Part of a small language model's weights: 7084 steps.
Each number is 128 + 24 x the weight over its row's rms, rounded and kept within 0 to 255. Layers, rows and columns count from 0. Numbers have three digits each. The size before them is the row's rms in percent of the matrix's.

# layer 2 MLP gate, 128x64, rms 0.232, rows 100-127, columns 0-63
097:156131126098147156170136107111142159131090119102115068154112146141128101137135101148167150124106122131162138085103142167114140151133170123138142130108104138110158101172126175162128110124118092
086:159120116136154099147116126119125130127101147096125123148133147113150120099139125127112081125048122119194151156133140146127134123194139095131149102115149142105100096141092142114113167121140132
094:136133159128103140097119139071118112103143155107146096098132093151123100177198124114097139101146134151105140121119117159127136099153143093119123142150126175113111133143166140106121116124093162
102:118138081075124112143159115135106163123137096136081117122145137095161105128159101087128111104139127160182119144122119144126162112114176119141120135108141149090105128138081136127153167128117101
109:154137103144107123151152129178154101171143153132113148119135140137122117083118130146119135148134143138145132053108110156167116099154128148152129141101155097100100124101130128140087123105148072
107:142147140104113117106144144123124175114094140149126149165160154123115101181136111155108161156116098114146117118123094110140138087121114156148092134068127127132118095130136117138162125173167087
094:081149133073164142094146158086127136158117167141133147131163124169141124152156115136130116091131143141145187121113098193131143120145167135115118148139129150114149136132138127100155131146129151
098:160145102153153114147113143099108116139145156143117129129186110135149144144157109075152130127105118171115133116081138117098080101131120118122085143083133128148103106100130115174118109109089117
106:113107127146154151104161135109106161142111147118143116133107110141138086141163076078117131128104155140145151168099142126149115147099111132140176137142124135070116123133192117112155106141096132
103:110190137130147145091111137122121135142101148116139118132106141178130129145170119088154144123130126129143140152125149124136089162073118116135109201127155127103162125110107127150137077148124107
099:136123115136116122121140120148123149148119171098118107104129147155141076148169128098115102123105156131174127122130140192173094143114129140144103164097077120115147121153143122162100092156115145
093:146173130139083111124098100148147097128121191101146103100113112121110136094126101117104130119124149129120149148140135112183117154147111118129154143135180161105080092120089146124125102139151128
124:133109135095132133137145138173113133148128124104151146086137106161146128105144096105151123161165108142143151117098094166140145113185148138154164116119124112112085124143175153095103083127138102
111:175154138122148164134128129108146109128128167092157089120150088144118103158166080121118109096143120111101134120111120146168142152107098121169123133127137114125114131157121143173109082166106097
098:146133163092122125077138098087113092163099115114089133154112077085129147126123131167164141159144105160136100123129136130091125134147133149169132157109117129107131103092124130133167130143125099
096:133179142149138144140117130110154123156085113104122109125095117106159147138141095162134110100096148117137120159143122169169121040104114132140114118125091154116115127129111127176138118131103107
095:144134140155108121091097146136132137184120102133106127140119120085114081115087127099102114155172114127111151091136103127155139090124089081126113125108138124167110156133133158146110096144167102
105:142186136131076124147152099114134133106127118115116059123148131116134122145130143102134158079136156148122130117138150137142131129130143073127155149126150123152145083128114161172099154179131131
102:184161141131139175117160159142133193143132139124109122136099093114155128125131137088149142138133095136146152102106177125151087122084130124143144148132107113151083104135129138159131093122148129
104:127148192172155133148126148138125137139149131120098148112137082135125118085122125092152129118127159179132142107097128092145123135120121120133131153112092145191113160147137146184105107108134113
090:145086126155155161159109141142156177105115184124105136101147080119134113149140092152111158134115112153113133113076084143162087096113154154119133123145133114135113124158132134147119132131094116
103:126115150076144137129121148109119100153114159132107121118155087182103106149093138102168153131172119150127126095104116136088131089152093118126131124093134140138131138125100152064151105137123146
084:167129172121106133116141125120135087128144153104136168139108165149104122112110136140166150137131129169125128105093125139136121180106189118141103126105128154165109185090118108144106122155145109
096:125144122132124104140109139144121165129105160125073134116145122119143127155130122139148120173107140107142123145086143153199128055101109142156155121149166124104101150119096149110136093118129152
103:128162114143117146116119111143153119131091107114140138096122137170129131105098076097172147149138126130160146133107122154145109175141163095115153104131189108115121113145106168128111071144132143
087:130143123145156091165086138153137119119113139074125114169157136117106131156136111086103118115137098138125156101109158096142124148109106120144126124119115151181162156124097140146102073098146158
113:141140155131112135114128148144155156146135145069126104129126097131126114123112137093132166158183132138137135150128111085147104131080129090166148146113124127141088109139136127150119057092150105
089:139137110094126144133140090100144125143131096139169105148082094197149090130129104125125155122133113144141109117138116117108157117161171081160144155103115126159123116154123110181113105141120129